Weights of a small transformer language model.
Architecture: learned positions, biases.
Each number is 128 + 24 x the weight over its row's rms, rounded and kept within 0 to 255. Layers, rows and columns count from 0. Numbers have three digits each. The size before them is the row's rms in percent of the matrix's.

# up: layer 5 MLP up, 1280x320, rms 0.0398, rows 432-513, columns 160-239
# down: layer 5 MLP down (transposed), 1280x320, rms 0.0398, rows 432-512, columns 160-239
up432 089:120089183131155132123124095148142145133118157117125099130169109137109146132144168130112130122119089115080107090156117145133144133118120109154156149126107133087092134149110139119133118125125129107125122152136126191116147114144103080134144173
down432 092:133123195136096168195128162102134157154135118118158174163139120126077096133068133128172143135150138128099090155130133083116150116119169186110104119149156132148122119120131111156096124098162120140111151122131117172137106117103073160093135129
up433 105:117131114104133102115150105129111159090136082121137108153115106115104137118141101144122128105090123159113141128094156175138167145112109118131105079099137085162120121149158111139126102131134122115164098100163162206145177127154141095122129104
down433 106:158163113155131125184152161134140139148128161134162129135127091130122157174147095164145122137162140138109127168090148149121097126106114164178111121119145111099143140156078115147095144155137093104162127106102159126111151117057104111160151112
up434 099:135164131167090138131120149095118101151121090188144145123088157105155166104164084134141142174165113118146131131137131128163110134112154096127133141096127155159106122144095096134144104147123136133133175132110109100121120111115138131137130079
down434 099:114148120143098106143115146131127114116108166091095140132155145129105146128121153143116163112136113146087130150139109142104135102077099163147178126121101132138125126139125155083116095131142117157131138137117119155135149102077131107147113068
up435 103:131103174135111117119139130107118133096136142119108110205105146162118100112122128110145140131107171126090172105140155126101148097103132134129132113168154114185126097108113092140098127166131111103114131119134162093122141122128092120161137108
down435 105:141121067187121163128100151120123128154129100106139163114118129141119143137164129104136155112089108107135126129124138153131159125113116154128148142090094151124122132142148139080115100109179144148130151097106109122121094110102145161111115066
up436 098:106113136153159113135117102138121123127112123153121133128129137174097101114119130152132135147129094113142130136122156116108114131130127147076140116118136128138156123141144140154128126123142109104113128105126165144142121140163120096150138097
down436 097:144122101113120128127150144128145111147152105171142127132101124151154112111157115140098127145075094124146135140048163094136108121164151145121138164131158151159143123154153111146102100130158127098107118122141153157161106181120141143120137110
up437 101:141107148120153131139102118152143111137140151157134150152098117093114120135120149102165120165136143147127157141153154165131135156072070146153117106149136104090144131149136113146107161124120144098113127104123131155123137120145111151088148118
down437 106:118118150138152131134089163147155134123165191143151101147163173133113154170125130127139138134111088150145133143129121122102102154130127129091155118133110134146128113138113125112140113136119079184121137160142113132099104090133147130095111126
up438 101:128132142112134133125106126125119128129127121141144101116136109116130135122133114135107109115110100143132124153117115150110144120090074110120073170125130142170154119139092123153139158141152146130136118128106108141126186123115126137153161123
down438 108:127126100126121163125134110141107133151164117124133193144134098097162158101166126150103158096126112133155137097127084116121140126149107109154130162130144160107138130113151085110101134105121120113147139093161123136176107155178129163099119156
up439 100:119171138155126109124149139128097114105088137149143110131112127137141135150132145112166116174130124136085107123140136130120146135089121119138130169113133086172121121142118166107145144128181161109158124094106140183144138141158158124063138134
down439 098:135139158141153152135121070139181149122108098139123129118121063182118137074110115136115077163133112091141157131100135158139129134171128076183138117165120134129095142168121134122129126101145125098143112119067135188149120150138103147109108151
up440 094:109138104170121124169141100154101148165132077133146174168145103095082136167143130118164142108149113122159087134114145136150121157157095112122134165146110159108097173116139134136128123102146172183141113108101143144122108110135156149158097141
down440 095:141124155157154100122150087158124069118124166150139129128148134104121142109156162131123121088095116095096101102147092102140125126140140091129136136109136134110173158145074167099127114112108147107118145128095167116098140126131093132111144128
up441 096:163157142104137146121106084136108136133122141177122135100111127118153127111111123157155183161108107096149136147120159131115114078128122155166139158070123118154130131106110142143141129149102129130142152124081125118129201195116137128145103149
down441 094:079123113142085093120121145113079088141119127155172132162083129151088128091119148091088124119187102124144154106124154133137130175120152149127128137130124100087133110171137136145095120178108162067131149156139127146077133099127122105154153146
up442 083:134129106129106124113104154124123131164117124140117147089123155102126125173155121158140124134148138145128114109176147155129112130130152123128142195071126102101124127165095114124161172125129102180172107119140086163150118147138118124187136119
down442 091:157130143104147166132119115122109131115140164115148133148147114110143123122129124136132124159150126118145139125138150094113108125128103141115137073154131173118132152084139132123141105139106104074105136129130129119118120130119128168102145137
up443 096:122111183146120157126130145104117121163153128134143145145147142096133133069121194139142114155127134104119135124161121167145139139155090125125134158112115199142100100151103139075173150120103104143140130129116138109115111104122140102086144058
down443 100:133085131139082120149114147162152173133107163122171183097123132124133095120141105125078094114093132120093150107139133148156095129139104140113151095167096100143162167181115133135076150121121088102092128131146142159106182106141092115091119161
up444 102:128135143122127106084103117160135134145102137104144139136146120159127134105097135147158110174103122121121146150129116120149122158138086128154132113150151204132102077136099087128135176104126140149124101157136113099169127151111091124107119069
down444 100:126149131123105139122148175152115124121143106129111121143117142108113175105086095166156113124113141105104092155142141138128122149168151148098144165152090158161133130156178141137119170103114089099108130137164093141150147143136090114120115123
up445 106:056134136123122119099129151105158122111097126138101132133133108127136094090151088167120148151156136126118167144126169142120142111115113086134110098122113162128070133136117127118105114137157142134138139150133113146114150159159176185126099149
down445 098:136138121085148114141082127153101141133085136138163131133146086089130137150116123113096122148135147142146120124096150154135136167132203093136144125136143112150094144094119141098148120133124141146143150175117119137137133093146117102111162154
up446 103:117101142111118094147117116149105118119089151109146100092152101141120117137155161085168083120132114161093121140135175124136102152118102129116163159140093120163106146167109116155100105129145099136164133163092115106103097141142155167115121096
down446 094:149164107141123151128104094113141166140159106132122103135132124184101107107147090149156132097134117122121165144147118093121112104136148106128171136127149113089134128099117134117184132120102121104127132123168128139169103141093116094128127107
up447 100:115132117147125113089114132114129124159079118169127135104129144127160098119153141091125138120149075109122124091100143117109164103094103121121056110114115136125108129125152138136133127135152099159115140112138130118137101174122147149141150138
down447 108:151114148125106121129143127145140108140135149151159136137136110110108130137123101142139141101070122125110109111158118123134138114140123087156110132135092145134122130139146124156182129171090129132146130154119131140127152139129151173130117125
up448 103:142105136162134155149154103132125132114098107098102137142092105130155138138104119119103119127112093120074099145137154130126142105118128148143126118166139120105116115144112115127101141107144142148163091161110139103168130109143142182126089115
down448 097:174098125138111113132148127180142159152157144124160105166118105178145128123150159146139136089123129102146074125109151115147162112141136113118154126145164115126144125136115083140158142092164137141140114105087177096113124139052120107155152095
up449 095:146192160112084125082184170112093154121119116127121099142115141157152147078112150108134115126137109098111130135153131147142097136109149154131133126140119139134116119138105106099103120129080134143123140131112119129119110127119114149181145153
down449 103:147127150182150141126148083103155092137118143169125107129138141156159144147137162108143109144145096136125152126105137126161094174106113128143138112134140099119115102139193113142142129102161141133094124072092090099103131164120154099176136093
up450 094:106130112095147129122161186129110136150125135153111113124128130153146151113151110152139175085168150098140144160140178125156159168188112122088134128147121111159139132089119126141110112144139107096179139153121135127125153152112088189140085142
down450 093:139113146125181122111140161130141141137145141134124136094119100115114145119139133101116092114134117170126110135130115147088148123098170134149116142112124132094090097158109126120120134129099137188123127120122155133142083154120098102161159167
up451 104:143124112126124122143133116127170101153157123098087126161112130086140119155125123163110123158115131148158089129110153129113171140134094127135133130144142111135097163151149117151150119131162135084141102154139124132140169133138112106099145140
down451 108:134127070131128122161145124115132108117101100153138122093096137085107122131152170166116127139093134153152143088146133133074117111124121082100143123105100117112117105121162115138127127128120172130123144153103097135172116120097143151167102110
up452 098:143126190124140149148131103137115111111086106087163092140136116129159100113109154149116081104144137115143102122132141125150184106122118170157123132117153147165179139142133140096111130148103169096154103162111137109178140133136155123146102138
down452 098:132134169143124141134147127134103149193112058139157117150131161133120121128195117164121159150113152153104084151155118150124157100139094131135137133117144123131134142157065138132133152122178114136108120135109121116132177102144130107125146130
up453 097:150138104105102150153150128122135110127119104121149150138138127150111161160141110080128109155158111139119120121120140135114137163127108172098160114099092071160129107171111117105161116137146163122095101138134112165128174092131108115128074164
down453 096:152164154123104142103129062141115103127117120106136120161110141150106142141108083115105124159100121128121114101100141112160139155129145139083095145135116099141106124133141135138098096149117115143163136118108114135119115146118084088135099122
up454 103:152175132108081121139122162163122082124100138134119110106121112139116140116199125122157111137150110111142117120153153152127119127112147128106092109108128142101154102079081123164114110127118119142114150127151148108162121153151157133106124118
down454 103:139156147086096124159143150140193166156148113149143104130081119112153143141131144140127137123113151096155127117116144102128151153149121122118129111090118132101142137085076132155132127104141170099102125110128135144152155124133133144146175125
up455 105:144153126166136132120122131177147153105153098134109137113103149157153165147144137108179162190113175123072072108134173153114099089093119098107069133088144140120153116129152104155173140106149114135130117081081141151122160103157122092131149095
down455 095:130178168087141121127121143111139110124152151089104170125158152139126126157134135113155122167154133100130140150162122139111144126111110110109149148105165092161087185173124145120124179128090162104118133084128130095114114168156126065114094094
up456 135:084109113119135132130171119138140093142176117154100124145131160128138131119133119148161146154109157166105166110164096127167106130175106091097132119115122179134194118118120130104115131115157131105148163154089146190121154180154153125113102151
down456 114:153146159163098121135149124141166119144149100112089103137123118135125132116141107081174133134107174135174141121120162123154111091166122130120126142130180116112134130086128108132171138142143131151159126132091144197131156113124110133140134133
up457 100:122080134171128104152110111141110146130159089089093146171117112139126147159137139147100130137123133161122123126119145121119121130132141150144134157150106139115095087148104126133117138164123121153113156140171136120141122170144122117078132152
down457 099:092132154110152148151134157135143143121172136149125095096108141096127132124153143104119108160127118138077111166126089149099138099090120123149124106129131098102172092194136127117156185118107124121141125125106123103078122136099148114119119126
up458 092:104105174097143146129089127074132118146155145113092102137124131114175123091094134150131151109102134128127096140133128098117145166135142119132114088125123098141098109131111121132145160183132101156146136137167149064133138129150135160157152103
down458 094:147082133148106141143150176132143113101125121104094125081135132167101119137169116088127133189132149151133149133198121127109142110151113102141141154129118141128136121123125109144139179079132154122126151147127072159100080143091096125137128087
up459 102:100083098129129116130104107141115153129113126149164129115097126105080115123148112139135142125138146118120177106115123139110126135050128101107110116110124168128135078148128143176134165155118157106162167138097134103153096128133125151118152133
down459 102:100097115146139118148140123123051105131119088143187127127115109106135118101112140163160136122121119158143113143125134146127123085108127116130121186136139128142146116137149092155116061103114153139174112118128139120113131137156153152118093086
up460 092:122086116139152134140097119076134090177156126111106132152111151122145095104118182115136113148161135130110096186064120114124107138181111110108131103121157107116085119155140123125170091127181122117121181110153126149130125101119107116158122123
down460 098:198123149108094090124163097139113094107123138134149108099113113129125138165099149126149124131109086156116124123134157156100178170117139130121119130154111127126130095106098166105139116135114123089153074130135097108118138121104153148122063122
up461 108:129123154137151126110141087109161145129146148104136134121144096120148143121142130108159167157133112149121171102115111117121114176104120104091122113098148140151111157153128144116132125143096164164111169137120122122159182151128126142125119111
down461 099:142127167098105148123157134193106144138123107105136086113155134154097113129114124116133128128078148105144109149144116158135144114119142157099161115120106122136128119143109122121126155095132119141125117111164102091095090127140154127074112156
up462 090:129144098111125123128144112148096137116106107128152130139087112136096155100096106139104130162127119146104134104124200093126165091156131141140101170098109106155146128121103112138117100094120110109108126149112141126109122133147150137127121087
down462 096:162110159111131152128173158112141119142110176150110123114132146101170081116120144130156124100150140127144140132090114113145107170101099157144130107146141135105138122133142111131101111132147111165107144117130096132104158109143125118138147131
up463 102:136145126115141135121141129129083148108076080113137148107121158093118092124090138105112126153091107123126154092118125145137150154108070125176135172161132116125110124101126161119110160134103107140142140124122128138104132132156148155128136141
down463 104:158171172148176162161149133131130149117145134107169158109114115118154086112100108109139119150113163138116117111096151140167135081146084139140121149138159161137107171131129129120121112116137095144128131135115123135101138123121093075137126108
up464 105:138117167107121130165107129138127107146135166121140134142115150131183192098111136106087134158158117102116113110156112109112133112135105090137125135129120073154118137121166112115141144109131150149084158175136099125154118102165085159155121137
down464 103:117170153123119123156083118152129094102087100104140128120111104180122144149119125126147158111153141111114155150105165160106142120139152090147131104101137095127156112119117164182122145062119125121152114150107116190089108136122112129112137125
up465 099:153087132120157099137082139148159120123109092160132142124132106115135155099131124139110140156097074127104139173156121160137103139119100098074118158085138106178121139100142100127106111114143129114114155124118145145074145150121096115164103141
down465 104:114107109129148124111158106094142107146126122108098128105123057131080123142155142145148104108146087123098144121148118153120085131136094146151088126097173094055131139123112138121126110110118105128106105118136161114123104118157131133146080140
up466 096:122098122060121151154098115125150139164154121132129090118099133138199097140147143153175169136147127132140128100128120177127155125110118114117137113115166092131159138118103145107108129124113156107130115136130148120148142098113136119098120096
down466 098:092147126167163123160141104128172114136145128145140132124158120074124131125108145129118110115160153093125091113112177096120095124135110130115087121119106112150121123149148123150122155091168108131146085131113107157166134105110137114137136159
up467 118:160120132109171110135121130123153132142136110104100174134088137149128125151112098134164158088107134183169135142098153133124131123143130081128147174139141123099104129154157118136102132152088153105103097195139133130095093132140124169131137086
down467 096:164115144124087138133131121128137106101104122133165115146131154164116112142149093161194165130105130157140125179098148103129123169128131117147147143139133093122143151123144083139132123139153147099096133148155130168116092158135089145104134117
up468 093:138090142102168142131116117126149157117145154146091141154183162141160134131134093112143185149121129156141138120133146151142141129149156109068126167094139123143123113154159093142134105148170124142149125141140160137105165145136136121157119210
down468 095:111139115113172131135133135118119130154164081165121093133135145132142128144146152158144122120138157128125163164154107105075133123102132091139153133132108097149116078129145137083108118072103141146112100112139125135143122117119162124137123156
up469 090:121113147118091086099126129149088082117103107139123120121168155166147125135107187149146130090118165124113145093127143129124154148163123180147099123143118082173144104141128164164159146130168161132144118132086147084157131137153138101106139112
down469 094:137122120104161128152091145126157133096140150136102115127164163128092123122156118147094113147149075120106183122145144100147118158096147174144132116098098147124097133142126119143111142119095088123101098127141127077117144114133161116112198121
up470 105:138151128124144091150107178170082178163068160161140066148129203119086150119149136147082117132176120146115098128108115105121159142129132098170111117148095160112123155099100130144109107175095124071099143146151116124118121132125109103139118141
down470 105:128148116152125092108149070107179137147114130138119144142117104119095143139137157131140130090135139160133142136142133084089126064131113142107109123053125127091121109156131149149154114152164126165156181135091156157115126123092103150138122116
up471 101:105134131101087131131123154092103120099096047139157103127098157131136118102134161096139117142056130098113078161100124102134125137121145135155131139135122127121143084119161106113150133135147190104102128156123149138134127139136163141127128113
down471 095:142111136150114123143161125147131145086110135141127126137120122068115162152122090170113113108157114115121177052123152121118174102123110125128165114095119157129072136151122140159158147126116117149127116124129142148148116126108110121157130112
up472 105:121116101074122137127107112116140099113140152162133184093105110126106101105130129139132152105179094171112136133119153145165141161133084123161072138133106084093145129153114104101158146135128124157105123130138127129140109113114118112153115122
down472 103:148150109132125174089194147158124097139174144183109110128124133100107105129127135145099114117144113153100094171120167121134110119149157117161130097127131128132104111122107156116113145144140108108078127124159149113107162135147139135134122106
up473 100:167143121142132109163124158115135144110142114111133122141115111143121147161141129127148152107136121142140148125134134131127107150123133129142089116166141132116107085133156161137132087097178129093125166140096183158145160103146123132173189141
down473 098:130120105160175115112113118115148117151120113137113150107123122122139151109136113129158154133153133119118135123170107141110101108131080074146120097160115135100115103091124107099124096130165167169090154115149128084138106132171124157094088140
up474 102:148109105099111142097099126090141117117153093138141175161122107125120120104174117125131154113132126110149121103115135132178119146108139094112123191102148120114143122122140111144117121133151126123106128125112118108094111158141119141146133126
down474 107:081153115118133171160138129108173111148105128103113097114118163111126089139129108147115133102167125129107102115074122081166111109167114173140122153175104167138133151177110099125135129121121097144080126142115128098150107129152137148151178136
up475 121:151115110113165142115096132153178126125136122155067124142131162108169135116165141154156130090131084100090096124144115135156148110161121116154131143078158148139140106130166108165134128143103112171182107155140113138147137178115127127146100158
down475 099:133136106156157118169050135136119134099143119129111138134114140156119121078134150142082121124146088133113121124081097111125154130143111110153114097119122129111119104134169112170062139144124085113134085137107175156157136089122095129123090116
up476 097:136157113123143142078102118087140106128133112072102123103133154144099096107127136102136111178136100121123133102091144094159133090126145116137134124159151158075136117179132099100163100154171122141128071147106151148119132114145130141116150179
down476 097:125153138121174096094126140098155177139146115122140097117105141100108099092114114084139153168133105129149154129179086091142104131117113137105111160151119134137128116146072094170072119106098091112107094131137133165158119137110172134149131135
up477 093:120139082139128145104165121134169127114165112107091149138126127057126116123135161137148105182125128106117115100113115137162140160157135121119122135133112126129142094150146121078118112130136126089149138141124112133103113144169157133147130148
down477 093:127101091150146154125121126177140127131180169109119182107090116124145087117150134117133122138078122117126156167163120147139101111120146083141093165116171120123169082114121135136136090165130130073159132164149130134116109147161116120146130181
up478 106:117102114147156135125130131130133152159167130129086082135103122143136140148147123131143150145116129114126146147100153117108080130185114136138106159104160145163140154142147091097103148148145111125080163140133114133112163150145103150168118160
down478 105:118155130077119139121148095157138130141186088105147137121113150117147137120091133099085137143112093105150131124130120153152135152126130121152117073157086107147126127128143147167142140109089135109134068117132089100113104131084109136138113119
up479 094:146146104116173114151151152135158094114105095136147164118160133134117105092164130142119181123122111093134144122145144114121126152117124124116160113158145134085141171121100116151128138124099140144130131098086112121131136164107130114125090140
down479 097:115121172128121173147120115082124141117129113117135133103139127113139126131122126103123113163103135128123091151088137092140135116166075100121122131083128140137126068125132151109152168154174102116105085136125110120109135102180129132144150147
up480 107:115122106117096158110158042143104134104090112141108146166141100111128117139152145141137119095131139157133130169051154111151167134124125139153128140122120121121136122103127183126137111133111117124137134116122133098126135134144161112130116110
down480 109:126121118140113157118063077084097140117125127114132132141123110112130139138170161126141127138144105130130119185090119125133129116106123151135115117123129168153140212090118148090113116119106149081161152111135135123081111121122150105140104103
up481 094:119111129121071141104099162125128158131134129126137160122146111129163151115106145103078163135095091145147121149128114120140110128146100115136130168142121161128133172100136075143088163154143164102154136140130125101137112128172180122114094162
down481 097:158149163124129099173123125106134090096108105136135130144084071152111148113123145133142118112123141125180115151099148166084140126102109121132146133111162140105108147179094166076156126136141109135115082130121129175126103157141149169143174150
up482 095:136091082106151087127092157131134119104141157133127138116096119142149156169161125131120111140103134163118147096145122069164095156089161122111107149108131122077119118080152159090104139106108114137130152195123151141065107186151168123144126138
down482 097:139166138129104127126146147145108116142120145156127087116127133128121128129138113118148114119138135112101128116161141118166159122107087132147117129108140156128170128159179156145104140143145130121121132112171122113130152136120141142148137130
up483 099:109144119135113116158138105150061183133147124094113136128128152136172135103150125132142161102118116170075104160083156168125118122117095139129113155126103155159120137115151103165084118121165094147115097146126132087109106136156105151099129093
down483 100:134109127128082130120143075116104159173139115143143147129159130148108139135169126145126118132159118123105124132155140103087103129129119125153131122103146076166105135140112140155129114151071130137131142109137126169123139153117140091169124143
up484 090:134154098136157156113103151150087106157116158111123127123120160119132157121116159117143127138143122087130083123134122143145167145127146122136115139104138104131162093137113113123123137149137127136138122207112123152142102143127137120122164118
down484 094:128123146122119107127103123102139147093122129156125128100111149134138124106154127190142116149106151104117147130143142128128137119123104095129163152141116147105129165085124145152139142096135109102141130121164143128143174146130129163158103130
up485 097:086123149150129070115129112108098130132096126163134100154086154104119168134134110161127134156133139133130149121140129087141114125147132111090124177123129126142113106075101137163144132137092130128071156131123139101100138115142171140153120128
down485 092:122143143112070151127099115153088101115163086134097120144101143127120119129118109105119117146151140104080122124154173088165118112102146121135157133124117115096100159147140149135096141172130147139109166147128159134132150139140101141116108134
up486 097:116131149134131112166124112114156127116138120101112144144126126139111176092126152087115144175137135150091106101132122125139131100107101187155120100117116102115120071099127112164147129132171128143138131138104119088123123111158159131110103114
down486 098:133178140125196130153140106092187147146152110140159173129113120147161135146164141121139103140117117081137141093127137113096152141117143152163152100126126087111138106173108155144101132070148114122103145109172046108126109115121133174127114098
up487 090:088141148132126127169162163089114143153109092087081148166126133131186154132109149124117128128102141152128146141118168116121095133158137119132149077135108124108107130147118130165134124100106118127123139131111117183076118129162127101151113141
down487 094:124155123142151078092147112146105112112129139133161137132109105134075141130103129145133124101142146089143110159097157106136129143180153098085110120147149142194147114099119168122124137172104177144123103112129097150117125106133098131101190107
up488 092:147134149123087181170111133112119124187109161146101138131114136192093137104173098125147142127131169103152171122161130112125134119124104071107171142113130124138149113161092121143107125129144120160135192146119134115127107100114150137135113130
down488 091:116146126122104104120124109162141134110147107125149153110106157134162106143130152136147113148120118140112100125135144144143147142134112165118083158150143100093136126128138152124147162139136151117083095121147159174156114116139170150101116173
up489 093:104096158123155115135133125162149144091077122138101166164122121093104144114118133128120144093102146179124151079103142151143169115090091126150132113074081118094142106130155127149129153129136130144117141189134140118095156156121148165097119117
down489 093:129165084111102096110176117109123161165140101163115126114134117094112121099150118144117126144070123163097153109167155112062129138101141126088139143132165189106104162144076118117139140091124111137104141141139109109134122122100131095119142147
up490 112:136165081106141155134108115148126107123082161129076157122138134140150088115150135116145086125195141153148106100135101129120148160143101106139103166143145107106124133144183168119146114151152177090103158094104144150164113144104125123158134148
down490 102:112111127123112130134126098069123120114101093137090134106139149172165114144150115147125124082162112130109167112133120125119125166109113107124147140075175119116130110126128138136126121115155153126130142114155136122147115170142101169169129117
up491 097:106118112134169142141119150135088107134077129103125149172164118138121131131138163123133158145142146127127123110125136114115119152128163122131113128119087051119170115101138092173144139145109102108130130135139145115102102140132142142149146162
down491 092:153073097071128157138126103092123140141148135125158093138086124121136120111095102156121093157163138177174125132130123138136161127113128134111099118109099111138163202112120137134132126115147090112172147153130106141161098160088058117110076102
up492 101:107098128135116137130128108123106167146087149116147141154128099149121107102161160117142131110182129133118143109152143175118130152163098153099110122124178101132137123143091122160138124108098141136156153114115116151132126128143088080145111117
down492 097:168117092147131155154139144125158126100077178097148138120112137168169144127119120140119097149125088119137139168114142129135112108115166128139112119122130145120122178167162114165109116125144142050124086136136138116100098139107126088137139128
up493 093:153120170136141153128109125135133116077131152149107119133142131157163157096166152072156084122121168109099061130142140124141145105097134135150117111169192147153170102134157138121142128124159093151144099121104141149137125161136126129126154155
down493 093:142110078103132127132146117089139057125152161156137169124095122151086092120104114123134125151134104162084156103115121132116081147130120125087130124137118117114152145123112087145140120120099136140117133160147076108141150114110134120129109139
up494 125:112084149079139155130119156134135151182096125105098187163125093157159109133099115115137123085112146148124153119095123105140138153109152119102103131131124142119120109123107098150156080127133157124060122106123143113110154117146094133134136160
down494 123:093151147140108118112111149155108126126125097087108176137092110163134097124096071116103137108147081109108174094101109067121123160152139107116166155169115108169130134102092119205151093118062111117112143121103148120140125117100137125146106118
up495 092:181149124143142120120156140159096131183100129084140128115130130111092153114131129122176160121118076160086150102126119140129112154135165182121114151125083123155185131140163138116134145080131118119124166175120145114150111136099114135128180117
down495 094:108105085126125118108134142154104136139110136135119094126158159179139128174111106116075080145119113129164130164141140128084075097176141098183103103125091126086112114172149127118104129134087087108133082109139129110128143133128131146123099120
up496 108:107129112126122162090134144133115121114142133126128118140128137124143118095161132128104136151097131108151111143170120102134156105135160082143104052106140111119113112164133142126152115140123133120140126141133121132143136087122128109143115114
down496 119:105133187100119129147159104125146143143178149149120096140090175113135101106145150168127113123131129080116145127142135111134121127151105111128141107077128104139110109132115141125102102147122134154154130144152122111164143072117151139113114119
up497 098:070145131145100121088117144128103135134098148116113140144102136102132151135155132145096125099179115108146118136137134133160107191138112083141148081093122125160118124125144153126126116160131129143124149113157160121133172138143100156132130135
down497 106:168103098065142138174113168080112122143132102142094114143144142123147137136137127142145114146155143131144125084084125110112117127097114119117107140142117161131084145111177121141096111124134102089137161100124120117104137176128152122100125123
up498 099:147137145132167145115116142139165130106125110079120092118149148137132078096133151124147109104147095099069102112160124183146142143178136107145067139199111070159141176083141162129118129141180127153114141098145134107120139169155134114154138155
down498 101:179178179173109131130142148116139131132125161123182151150132130100085119106102120087101126150111107167086110167104157080108135130119129099171095093166122108134122128094123126149099158135115137132108113089125154113117106148189131185097153179
up499 179:147141131117176126019102109157131156152147139155132125125091152104113108165114174071156147133105146171114099166069111157163118156094110191131151142156084108133183140109151132120112166162170125149123144095153157133177160152109133143150153156
down499 120:127097126150138125036112150158145131112135139143123128143129122161097124136115118074122126147069105166100109149099110165161128143110096144113144131163149108133155125102146134123096124145144150136119132119132128127137159156087095133151104128
up500 092:153136134135148105112179165144117164081121121098191141130132112137158111170132178101121102120085107133156099103162136138169100162120148204113135150152089109128109153169143146102142115162156167124109125088134169137092131118116134132149085101
down500 095:167124091148145140098131143102158113099109107139114165105135118164105130084118115167163135161138103127108141103045150139135167128126093103107138124141112149128106156107094121143114099128148123111145144123144093118151183124164146126129123127
up501 110:109133117134170098119158137101115101170125108134095158147141130122109171083146131108146153101125118125157131158117143135128117140093126119181093088152141135131131079133139108166126098146172124122091142122108119112114130143118142126153120154
down501 099:080129160116119134138135125133104049119083134139182126115172100115161122111141147125159124113108137122134126094119154082139129106158092136145138130162164137153149118141102081107111064107112151154149119138122143155142131147130108135078135120
up502 097:165122100109141107109149122138116113102124153116134156121106154141120104131128127146129152128091166153135114143157095154110152144118110125172102140109178144188136142159121125110105107166104139109168138176109094125149156100164134134103116112
down502 096:175092101086148144102133104122120100078097128158115143137143110141115135149100117124111128125111159073133058167160130129129106128101078095138097101141140094127129124123150171141171092099138096129095149132115090093118158152116135130141109110
up503 092:115110123095151135077107109139115113121153125110169152133130089131107113119123171129092142107095150101113167094200123134104140138151105142118102153106131152108102125158136116177083097149117139156135127107128095132110153139124170111152121131
down503 102:102121108125151153119144098135104146116093120111163115134146144139131102175124119162126100168174161111143116112115155076160168129096144127175099096137108161120151149081129127090157141140141111123125147130104091146134116132103131109124103141
up504 099:103141158163157143126112149155075142126117139146161137145112147095122156061135121135105132145095128083126118144103121081145156088113106118122127117137108182071128111138111112163165162133101118130095149139166140160129114151164137110114152128
down504 100:070133113114156140155135182097108157082107167094157132130157132106114105131110134134176149081123111119119139112132131103149125159153138117122132117142154145137108143160116156143126153127137130105136100109119109124147118104091121084089120108
up505 115:090076155162143082100171136093162154113135118131114100203157135125179143153144157104119130111123114113151137101109096110125095139108153156138123116126134133153100138139112138110113115148150134121127118118150163175137095078133143138174134111
down505 127:122101133171108115125111149087088170140148148140149113183119095100172170120107134077107131137127137125120132154115115098078118140091145143114151161114124116123145140154100155140167130154175134162156141120151129089152107126095135156074116140
up506 097:135124088124144105103124119162131105138095146104133089143118119133139048150106114111119170139161120168146143138139125167126125159158168161118083125129098090079157130120135136157093130125085150169113101115138134139087148097179162167132132152
down506 101:170143114089142150152126084119160101129129114116132118154140118088171109155179125147137093120149141100102135104114180173132110104118143133107142130097097134131135149175126095144127130145116125127131161109128124187133139132138114186134108151
up507 101:124164096143149134165134128131123090135138163112135119100106147134121101094175145138152114162105129117091144084141163125159126139123110113090154108116139140150170119102127093070128129151145131147150159108109111105150114142143086129123179122
down507 098:128127152095122125131093134133134078112124148163145133126104145146112140111150115123126139114128109113142116127139121163103094140137150103133098137144157144110126170125106132117142098145151110172111106168141090128148132157126131125168090176
up508 103:140172130115146142119115082152131162110128157208152098118150144100099091099155165144127150173166121186172107113124143125091133124170093179120172140154126150137179092176105179169125177136085104136160129122130164098158157154091133128183122162
down508 099:187123168128096154144105124112104115109109151118124136080147089106158145109104128118141113111153095116099127061111120131120125102110142093097096092149177112135135145068153100177146116151138117159101135136132139149141150118118088117103130089
up509 100:113071140193145134134108164177091138114110145149169126131142091128147150097098100075159132140124105096105185085142127160117100135091137112100113110166101104106189117158118085126131099141160145143128119115115135156126135119113132125113088089
down509 095:105152130134113082130157107113150153101110127124144107147133140113130140152119145156115109132111136124084105138152116130122105128138162173145116131083171151113119118097110156129107121148104149170126162154104130165130142137144150126141104122
up510 098:121113102165137094110155153157088130202144135145144087141154134113138116140138116094130117102103099158107112106105166118093069136122115108105150130124135172147127139124138165107177162130118159110150144084122164101163168111133135090174132136
down510 095:108136107132095129155187146116082142171102096103129147094139147150095152113132099124162123098110137132145092141096124144102113104161141157122097145118132127130113133121164145098157145141139142130099101107125134155135104151091074174150139140
up511 102:164157118132137121146143148128162109121116104121117158115146154154095125150168111164166137120102095133131137133088145120117084110110130120087114124126130115079103131153139126081153133142113131121104137185115089153098084112155140167102127083
down511 095:148129135111119167135170182116111134138134138116115168122111136117124105113137112146136151162133160146185105161140146070116160139178110172147143143151147098147120112149127115162089109134158107124084116091137127102128131114118151150103152144
up512 094:124067151153150165108126142153112118137168131069118144185123146062142147115126087146136130110120135119119139128121109116103142123112117123105150078147152140161124164130124113099138161107135106194091146148150083118203136117125150113112132131
down512 100:126123113145178114092120145090103102094102160105129098089088138154130129125182169154146110125136159117126135116126134085133130165103134156146102160130136115152109138117131110122121117147112130154152144139109127102092116167116160101138151142
up513 102:071140117155139137136126160142094113138130080134146126125167154157134107135137121116112116125099104137115136105114167166167151131127120096193103136136132136178149129113125158114161142100171150153140075162152152134151093162134103100135107150